Each number is 500 + 25 x the weight over its row's rms, rounded and kept within 0 to 999. Layers, rows and columns count from 0. Numbers have three digits each. The size before them is the row's rms in percent of the matrix's.

# up: layer 8 MLP up, 256x64, rms 0.231, rows 119-138, columns 0-63
# down: layer 8 MLP down (transposed), 256x64, rms 0.207, rows 119-138, columns 0-63
up119 031:466511485497536519487458493508481479480520528516470504551529481521492479449449521464505544436513523496493494488512503497498528487497549481495519496474541468524465521496505491505495471497532523
down119 031:512517499523512524480526484465519506508512538474480444482524498508491514546502528471500515517473493528488510536481462525534502402469492553526515489498472497516519504492529496512504493500511488
up120 098:457489497488521528502518520494494475492514509486511462518501549465439496488481491455537489462535490556472556472524512456550486487508521492517515492490498496496510500503487509495509458496494541
down120 096:505505469494476459530517508544511498462498460533493525476500539499511481512522524454490501471496501535504516514487470522534490578530474500546458537506501484499483500476464505501504494487466474
up121 086:473463492504504490495530470504508519484533502504466485520528505507538466448520500466512507501503492507496462506519547493463469517515525550483537479497476487538523474501513527456543458514464477
down121 087:476493498557526500514539477506519480524482396477473509465518477496481542481548536476526506513498437509500501501502488493516500516497524479514479496518532474512511509496512489525504508502496511
up122 100:498458485515493504520517511483481521469479532465496497522522471482535541476473545434492506502506546504469522511451518502502511545487507469509508467475500521455497513533477479515493517460481514
down122 101:562509439484487486550492449544467529493503508511485492488546476490500493488470505512505471512508473518484483506538522521478488511468550501533523470499480518509526503512471501516479496464519466
up123 103:495517531485499537482485494538486517471509526525478510510511515480480521510492528491524506514541537493516491490506408509482526523523555460490492480509480481489516559472514491507469511480464515
down123 101:492481498550479506496475505518501543474497483483533514534511496529512504473526491478492515504545474499494458531470490518460481516510493445524486457496529498508434547503519521495493549475498485
up124 071:505470501482507480492480556434480470502480506533483448488528533518527543500493511482528517516514504485519511467540530497481482468490487466476455467511481499548507500494519501527516471517513470
down124 069:489527505515520541514490458546524523504511499480532567552482484513470465497500481472457483475498484518461513519473471506521530503498518521524540520503546500475525497505484489455477508477502509
up125 093:517465463507494516448514530488508502502495516538482536513525512477473460508473482427511490491476476501504482518492455482503513476452501507498555489506501508497486479515492493533561513541524489
down125 090:484492536501518525528525489530501508461496488516506498507490469492518487463480463496549477544525496540491528493505498537454470562501530492500459502488479509527538494457522496451481493510505532
up126 104:493440485464517496518510485497472547532514494497493475483564495533496502453496471498498498513535528491527544469508498477498490489525546500513497511489477497538519506529509464473539444520505510
down126 100:488502502506479477541537464502464510510466431505533502420487470467515505498555500533517512536539520508510482513517506512479437485519507492480487505495504512516501490516521493489490508504473483
up127 109:485504563485518586501535470541474482522496505519465511516493479506535468498489519509470484486508474486495524492476484517519501519450524529478504498482536508500467486503464502470467518536505507
down127 103:532557500483460511506540494461511521490483504473473539517489498523445524500506514517504426497469488524457507529463537487535488535490510473476505519501485491532521513518518479503484477510513497
up128 115:502442506481515522483479487464490481504506493502499508502543489473471498500466554484507500481492491422540533528509495458534518491526511473486513496515529517526507536533510526547528471500485506
down128 114:502464511508532486464499516450540510491476546514518503525453525521527495547517455527473503505477545525493476525511481486491516526537478478470537509532477484473485467526503488492482499460505492
up129 108:503506502503512521461482488525502502454484497522512443513544493498550494447472495467470536457493520541527515471514515520535471492458522497499521479497511523530455487509477474514521491474516520
down129 104:527534482508468466499504513532495486509527531490525490468538547483486495471505510446515517483502465470507483531520453529444508544469484513467495495468493493511517522498524491484493542493542477
up130 121:498512535492527510486472496526516519508526515519494488508543482513484484466497472430465496507484486500491480527546517456537495495505534544450523513457526480522479533468519476487504467525502512
down130 113:519487472559520510471470526504451517515493479487488531481537519514517533526499454512518520480459466522495484491468506499491465471505535498529485501468502469558539522484478508476488508524485532
up131 100:469546512471530537494496460540494506474509502505457535497535527516479502501502483449504490491522499515507509513502450525489540498492506483478551489519516531527483519492462504427486482481500522
down131 099:440524497496490442494508541465549519504523499483489511502489519465459531516493492506483550534495514483466497505535498488512494518468510477522498524481525451544508491516531510506453491475512522
up132 036:438480529490549502491482471526448526507494521514481475580533504507528488511457546492488494469493466508507522478496466487487522506456526497491500514475525495525482510512516507478508486484515519
down132 039:507497482472474483469475524504508496420514489466519483486488566493521518520505485513545520466483490524494494529502474508542503520516494468528490559509478520513478488480477463456511511508510518
up133 087:506498537473498491431511488528470494499503535455520531500518486511512493495483556494504482474485553481529522514534482446480541495512508477528460490495496498502463462506505484509506552514509496
down133 091:554518530527487517472527486483463479533480489518508514494502506501478516502554466483524489485451500505497468522475550526473473451531505512554522489497481506516478520455504489520506499484504457
up134 096:490495493509506476485521475539439495557504539482477494493517482483486514467529506512491518528517481528501514463501486481522488516520499578483470452506511513530518520516460462487469513481511472
down134 097:546524538466473525511483501513551484491500508493495492441494529452480509506505503513516490473460516480527486504469521485485493517467455503531505491442505522493485495515515492570477529520502515
up135 103:471527495535486519462520460520498510530522534550479455504507502523475475483503471424512490512481466519465513499484521503505531482535506541494482533489511501540463507504471482489480489499483531
down135 107:518500492478534489482547497504486487480490456479495473495515467529500512552518528475504495504496453509507519508473505498497516466526488547491525482526513503442490459495530525490520567484488549
up136 123:453522522507494500479496467532468475469508517480467501519512528528509498482491481476529508496499505496508524496532511501563530488480553481533529495482544490498486492506459547485471462548476468
down136 123:469554463478499494535513542509503523486482504491476518469506515508498496478491504465495517536442478468495520492517528493518463486498491482489531482507506579531487471501522484515518481532510447
up137 120:457470486478507492472495494532498524474508526466514519509508457494528527514485462460527545526536472538517503522505476470488522494526531513471497452492490477534476486484526473537503508524483550
down137 108:503523486462498455476525493468542538511507509443495479484464534529486522532489478547535485519472479491486513500541459520491534500469532512506468501487524528504483469507522485526506498465526517
up138 093:537503531522525495451517484545499500468493509493467507535520494489505500503497517445522550498532517507475452540491512511508516497483524499455476518472520501480498457499482434487457517507501485
down138 096:478494505557507480465497502477522503498529516467488467509515521514500506556599507492492530468496481506515495538456516500490496470483506492516473483492515516507504458476489508465495528459489511